{"num_key_value_heads": 5, "head_dim": 64, "vocab_size": 22208, "hidden_act": "tanh_gelu", "attn_scale": 0.125, "bias": "all", "parallel_block": false, "init_std_qkv": 0.0161, "optimizer": "laprop", "beta1": 0.95, "lr_head": 0.00387, "batch_tokens": [32768, 65536], "dataset": "wikipedia_en"}
Each number is 128 + 32 x the weight over its row's rms, rounded and kept within 0 to 255. Layers, rows and columns count from 0. Numbers have three digits each. The size before them is the row's rms in percent of the matrix's.

# up: layer 4 MLP up, 640x320, rms 0.0707, rows 325-362, columns 160-239
# down: layer 4 MLP down (transposed), 640x320, rms 0.0543, rows 325-362, columns 160-239
up325 093:109123143149124115164094085149074122110176088125150136108132109104188097151123123142118146116178129096157093161062102085173130069187174105130134117110100130097091118109139129138077149127132138104145138069046088158150171127062130127085122145
down325 100:133124122177133141186151161153107083140137092096136148114109141170200132126181161094145086107118126130191139161157126153132133080114115118106116150154112097102087117158151093151138112115085097066083114159134119143107189133124115128089120145
up326 080:154175145178119148132081099111104109163117171156104150066096134103135054110066165155063164111178094093055122145089059126116142075142117103165169119123113156138115131122147140148100149129162145074124163109090117147120141111132097104103158192
down326 072:133127150104044115182073138133142096146147159157156150121143118111174094135140116145112108109113067136137118178109141126146124112126129112120108097195098121056090136137171133151100124135195101123153199093125121138111146169113119109080124131
up327 089:132144109121134101164087098086107081160094052144083135183102152136079100112121126169108107157100102103084137162146065101157074116118122207099114102190134152102114083110115110154092104132157101145166175091142101097114099173122164126145154172
down327 088:146150127126100147108162134107112132142105109127169187194148158134131174079123131093156175132154169127168090196119126117137132111174074105082081168151177133124128068130095141080102083132083091129063125155153157103087200093122115098144111087
up328 091:124114123072151124193061104072107163122171132097132065130122160102187075118146139113077164102178104124114080150141134154089137139097097126139133093088097159123116190133133158131093188126173111137138133124140154105185130106132109134156096090
down328 095:133113110156203151117199165116159133110153166128173112179150139109130191151101074108176143177105115060119103136083151134090148154078084140106106157120109193136170104090133095135092101121068138140130110137181128164081121117094098133146112131
up329 125:180120130107103103126069125126100108136114176119070145153085081130143126202106109170109129119144147125130117164128140124114120141135183134124132094202116129091080113123172103179129148183130105127163144110121141105102141142133133097147190144
down329 111:098147134119130122112127115112040137096110116128061082162140079137180086193088171145096096127141109092121104153136136092130156176141162066092134100128081105092096092079028123097123169179126151136135161118172102121095137099129112131145172139
up330 104:131122077115100147125073149140138109138127128106053098142133092115101139137054122184130163098127108142133132143117158088120097131167100222117163121172134102099115052113114125219190171120117107164117118107143114111125119125116140113106159130
down330 100:111143166192096137126167117107131127158094092103100143135142179123132150080107112132187204098099098139103103122091170073102138119118127159090044179097144151142172126134119120115159080123142118197120137124098109161133163112144117162102158061
up331 112:110086146118131164160110070108119170126118156123162099125136123148172130105128107077104113078154113133126158079116119154130150121121104100133097183121110135139154056204138139187144091080157169125097183128174151110135136150139181069104124169
down331 108:107151159136163111085150127098106097116159094158127142144167146126088120158156144236162144155145170132098057092106181164116174144128160135146088141148135075156177091147109116130153088162112149131169094135142126125062133113165176210120124124
up332 096:178122128141086070110162082144071186110062158143128096106126149124070147124115142105136161112162145098132178056119120088121147156079180139135145212126086188140119143098145135147125164135152103070147148143149156151090102131088119141144093151
down332 096:090145166128149178132163112097158111100124145092122202150170129158142140101155075153115091128118152129177127104121154176117140115146130132105116109145149101118093146173168135118171082109057132163078108117100167175166154207101122151125092110
up333 105:192168125135144184166157155092105115233118203094172155143084150131142136155136113083098112125150099101050124126101111163107144143121109117088103206171162067171117153104136133139162125124115142111112147169125118091125114135179177140181156117
down333 097:120127152149167101126107131134138128160126078195180232114118106186140130090083165062146154151127115155162165165067160152158122162130155089119070096170098064104142120140114099122130112142129164136084116142153117163099097126097128164141105081
up334 108:176108193163116088123134150112125146124115128155119136096085103185093118223113088083111165082133115126123088116083147152128095103146162156133148073125122120119149151079134117166079135133095089119151199157162168171107115190117131111143130129
down334 131:176077129205142079171106190109092192082092154163156151111102220061152099130154164135065109122140144137148139142121109160104115174132111079141116152135149115144124110130137083109172172114152125154128119089183135144124117122247139155086143100
up335 113:176156089192074174171104102078127180141153167149090110100072125135182113125180159156161141145166141092090072162088114102101153173116147139110142138164070115152104119151173114173146109155153107140188126092151150063107104238163109109146118127
down335 099:105113066102144173107149136109141125070139107123161070201130097156103155057163182146153135133099119139151190148147147058031115117119106097108096112119183073148097084145131111108142121076110154129122107075131173136122176120165111167139121154
up336 104:159135093088144182207130144081099086098146187155141115192136118134134105098082072124083151134133074111088133142141130145066131170127136174139170112129133160101080211055113137134101130117147092087104107134165100163105155166066086110092176113
down336 085:150155171110141153114146146035135141153056078086125119100092114093141115084091130153141109125151098141104136175138126072138197186130158120116112113132117150109161099114140154112151127138100169079162160146166137211169109168116135109157117123
up337 095:093143131152149132140075134198102090082136113098124147156074142098128084157097094103098173115108076138083149209141144130102135095136122146143102103137117145152129150126113082145070119100141145100111144097066113126095108117131129086082151145
down337 090:129113136114217112131194165136122138159066143099112029141112189107078152114147175114178198094162125165145118149115085058096136109074148152138139157143191108099091136123084121115184132130139146170093086157142131144138098158139192092199158085
up338 077:144131109159151112176038147156093115093082153104134154115157126137170097093072157125083192144141097124124109127143125104117124164093112127145143084090112130093099169110117177142059154129165097167142143110101103107104160097100130118104120127
down338 062:127130158140136131120129080115101116126114072188143105102134112165143063128100178163121132116119086167128154138112126129131052184075150150121112090123129129154142159061103111113124174136065141108125136112077088130142142177174109217223122131
up339 108:113169120137115114150093138157115139089067134175122071142176107148181137161137090182089119143105132153170080200136101140146159152142181126183106158162101179138081152135149123126158128079145079099169115118074115153143169169159186088067146112
down339 111:118167187126135088161169152111142148060183101092100059186142080092101143157163169078159132181114146076163114126144126189088142153107121143134090099128143081121160117117194117121153108125131138132136169138123157110167179083098167118135129180
up340 100:123144129061132096115063115100161134127144096178058166177109155124123116120158102138132155104108095130110157154136135124176136118126133181168109153126126103071127141152119113152118148122144085111112088109119156120134128085113099144077165108
down340 079:156080113173179134083133166112119105146149105106160146110181011139074149111107141073139164160125113068195126125144127050098101178130178122102075148102152144169164081179102124158108082122158158162111119179182198134137182096131130123151116095
up341 111:111118176080061113129091157061165103108123090164106136133100129153104126106164069095090146127144089106114135130150066109163091097119131165130157211097180094151112145141126194140104100112122072092128128151129164124139163101107196140115139121
down341 118:101165136110098088184128141121056155129084140142159108153140116159126126121084186132120110155120140139113118171123159121108150113086169068170047178130116120136117129142083073152112109130099155140128105128147127180091131182093145132152109150
up342 095:170097159188117084127170096110139112110124151114173124157120144074174136131122144093125156112160111119170061138109138168078115148134188114122107130115066136142096150069158143151180178097132126006120142121105167123134153171114135103152108141
down342 101:130116175119130121143146137106090120081139161136131116106114157176114170137122114191130094165110163130166115137112149190178135161111143152126127139119104143101153129140131132108083126132062104169152079184086085120184132107151147176080103090
up343 105:118142146142085107115150077141099144174170145142101112170109084172111072191117094101155142130099160113123129149057086129128101127162114117125094149101127129167140121131118121143125096120113093072146158166139146111110105144152153076167129130
down343 119:154098125150158057146154147133165165120140166175079094103157080103127157128041147079166097218166142095171095136113126118083196172128096071178056174139110135148062159179103117131160146138187142184109138126177063068142111133108139112142157077
up344 109:105079195158099141090140135097082132159125082098155194175126126104163115111077129112157098129181154072155133166163180139128039107147120134119107139161105117098162147140153108135090118174156156109093107145145134105169174163025098124096110117
down344 094:137109129122149144122118149122118130144131109157184134140178157136102128104112160105096092155094136146099139174136123187140130129132130099191138104135203124100200090132178156128137072151084153173148169190058086109177084145094110143153199109
up345 129:166106116070103097125157069133152179211126176150128100096055150158143136188078143105102151051176082124108133126113155111127146141080142142093140065136093210096134160153198133102123142124112146088147174105129218143103158137164123156153143154
down345 132:083084109124121081120208143113148130105183076094131105189126161116123145145146048090051144152168083127158143130112162085132104185130170128123079075119101164110092158141126126084168146066085094103122127133160189168133144110250150174156115010
up346 067:210109134144104131094130168114061110151089113139128137127131160113059157146112099148137141104158163124082106125099044125058104128127172172099137132111160121141149089116107164114109146138099123077121130144088159123160105139136083182182100189
down346 101:124139112146137087181115107087112172151125123161142115097158116115102079135153146148129097154130132152149139154112121134179085147087086096148123126122106148122120138109147118058141115081145079134170127144131112155168150144118108139123147102
up347 099:108167162154143118145105183088151165100103130091111111150126163162151124165163053130049132122110081164110045168153081130103127092141150145134133170137141143159101142135091122213117166145138058094127133152174155144144126139158210053118089126
down347 116:146147121070198142122151186139140128069123129129143138155160148124043105117051169152184130134145162106127141135084137139145095111109189093176076163111162130119176083184151037069178125123116166176119103149123158091094109135039110153122104174
up348 118:175099109167147160150054109095136052111078167158118134159167140091117079089103145099092120144143099085075095168181124117127162106062142167144117172187062121136074103192105144123146129133162063103143101090142154105102152108119118097134199163
down348 114:135084143140148096171159137111170072135091106128221148166170148099118124088132152091146139125139132093095129042122205058166110095107188147124127111117138147145148138175122116067121096147121108106098167125098144091140137113167132148168105126
up349 093:133120176182114099148078127123128111158141080110148132153138106140192076160090147178092129122149148109127122140076124153108096105139181118131092116122097107085094154141158148144100107114214126103186150120112142103161129179168109077107149135
down349 090:064124134132134163131115126147152126075146111130095142090186100131133111102115097130109098114095104180126206133175121175168165122127099104080186110133124164075136154120125119065210137181150173106124138102163053117106178157158086101134070106
up350 115:100053177095114148122049153136104086141132116163104127140093062096126082147099123090130104084152073149140190144126178172159095109126128148162113129156129151059056117112111128111111124146196131089174128039064124146136122152097101114084144103
down350 091:102061171132154118145044087121126141199185106125158128105087122116117122191087129150127140120196128139134182147125170106127158046126186117119129034168095121108051099120147148127110112132112129100095140103080157121138188113087140092112090144
up351 115:149111160113108095105137062152098177184073096134124115114089108169138098178164159157162164066125135107107165118103141117205108087113159168101140107165057191125141142159176130161167135126150154096174171145159139113137092138130154105112113144
down351 119:146103139101135092110124118136160160090184120089144139163160117079146138150099099114103117094111127122136180027118124129092139088145125143132126137129126163170166144119131161130152186127135146122172174163227068118173089080172126102099055147
up352 101:132166127160141151200166121111168150131175153156134133117112149126179100122170153178114128117129068114100100188152130138112161136182118101138075130097089101175118158206131131151136177134146078057149114124158164136132170185141105155104129135
down352 108:136160079114138110098117149165087167135096119134125129112140100168175132120145161073186172109110056161121118114180087123124150148088125165133051137121113117078144134083149102132124199106176169204163100155191170160154080157126065089165163113
up353 109:140145093142139197141140139102162092163159153130065091061076131117144136108143143181112075113170122120103121132145104140105135096118116085142121191140099096157126101172151130155173143132121094089129118127147155120131121204146178160093100194
down353 122:145135158125123104069112185111033107128133079112111144189147153182145135109108120092101161100147119110156144116086101047131143128173096120149120061097143111103151106067132108132147118117097140192156087115142116137103157120154055082117161100
up354 114:206135103166071138101130152103111104074152140140142150116151095189116124118157155093167188123148074131149067158141088135095172198136163198114139120111118122148106143103160096239137157136147077142115170132158189122047151158153143123105137140
down354 124:115100096083152114150075139174096124130102133100093140148140079062144124113141073191110081158097056163120121106174161152131086152155137162105177154171126210164114147133129184094113089105087141126117106082165115123106123112120114113138139084
up355 103:111141173195156114165053145094107079117119074089111129088052159120161072148149103128179170133120068167113149155116151168136148090153091169111135090131087122136128114141115093130087133168171123147119143113165135164121081132142134060102145138
down355 092:153161131114143150120112124178096155149070150134092137141118134141141087135108150096101084143186193138209111140129130112109135129062145159128117107121083119099168125079147143138162118158173161092057071127146140111157135117165100129122113165
up356 088:072128108134153134159070060140127163148106107117147117125130169132134105112140059121063101149101043110099157121136076153128148077132123186124138088133111118143132097149095153177066100121154108110118110115113132118175145104073212127121104116
down356 092:138103102133170139124141137139121100105139059135096132134149158195100169208159130145183183144099153102111143134120063066119121127145098137157156174146134093185127113036080151084098094136124157147111110134151094162125112080127161100171104091
up357 110:105100144146123131127110128177069167118162110118168174129065109150132135122185085091089144129145081122156083203182128085115116128186136139104159134102142132126117131161130118167129108082153110086153155118078117118148124133145219076078117149
down357 121:145099133119132114099146105155202110026083099145105195135068092164120087114116131157176177162145087112056130190237119130151096118168118145151110093144177123134104125118157079120162091136103147140158175108101164154107139127124170134080091171
up358 104:137080124152144157131097117159063174127167107105120131101133149076146160134053155093136155152188182116133100131100141119106115110103141109119095163058026137065172139095101151153082096119150152124119152081083096104142132098106114135135089190
down358 112:162208171138093123178096118150131103152085104164077097089128122146092168144140097134082156103125164116065147091170109139091130126114149112121139130137145145105115146109107129108058092081096157136144127142156108132167128102152090196150107146
up359 114:125083083105138116118068185144080101156051123141109099125079138127105148143143090099106153127157123055053166116156082131097080132087133139116108168151131132125129090117108189091077176118135132142133172078107148099137103088099188116171116123
down359 114:126167095168152193116188144116184141079118146154102115137078201103156110167154128132191141149132108171129074187118125120100127112119086119174129128124206122110147166168086146141078106161119130107114136155132167075108132157119148149134145072
up360 127:115097113133124185146044160161110131107117138165169127123113058124123125137112114090144084067172101105128125157155166081106157136095164127124135147113109165107107164145132129129145158077148152131173168091075099111086120118121176094113154138
down360 124:114131082099166123085125123086122133112102102100088124205102101150070139187117142149090173051136093132119119152119153113066135135105110172119107081156114103153151151123137140093060180093176145164140143103156133108108116144095119066116179166
up361 116:152091167169111143135120148086150143132154121194172165085087109157161145155151143131108124145147153119146136179158159131167118131132157126120103181126071121099145124194189114093139153113119114082160108162156081155143137196083141143091120135
down361 124:119114160103100120155135101114109148098125099154186184129122161168071112118124148089048112128116222156120132183106128081125099094068109178092136143134120152122157082171059155113114149162147126148118109132109086115123091133148145096158118112
up362 094:124129136071158177157145164140136161130194134159071208096127081137112109181147093102081104131150038096142139128126122122121096135143111226157140071176154154118105207086117143101128093144123087103143103099079155165127140180162119132111116140
down362 079:159149173096131110124129155110146087122121085105155116078150121111123172082124110105096096159167163154147101110135132176079067102124166107138073087073131161142110169167151166192136123164125166145110146099166174090145149110168101098073145100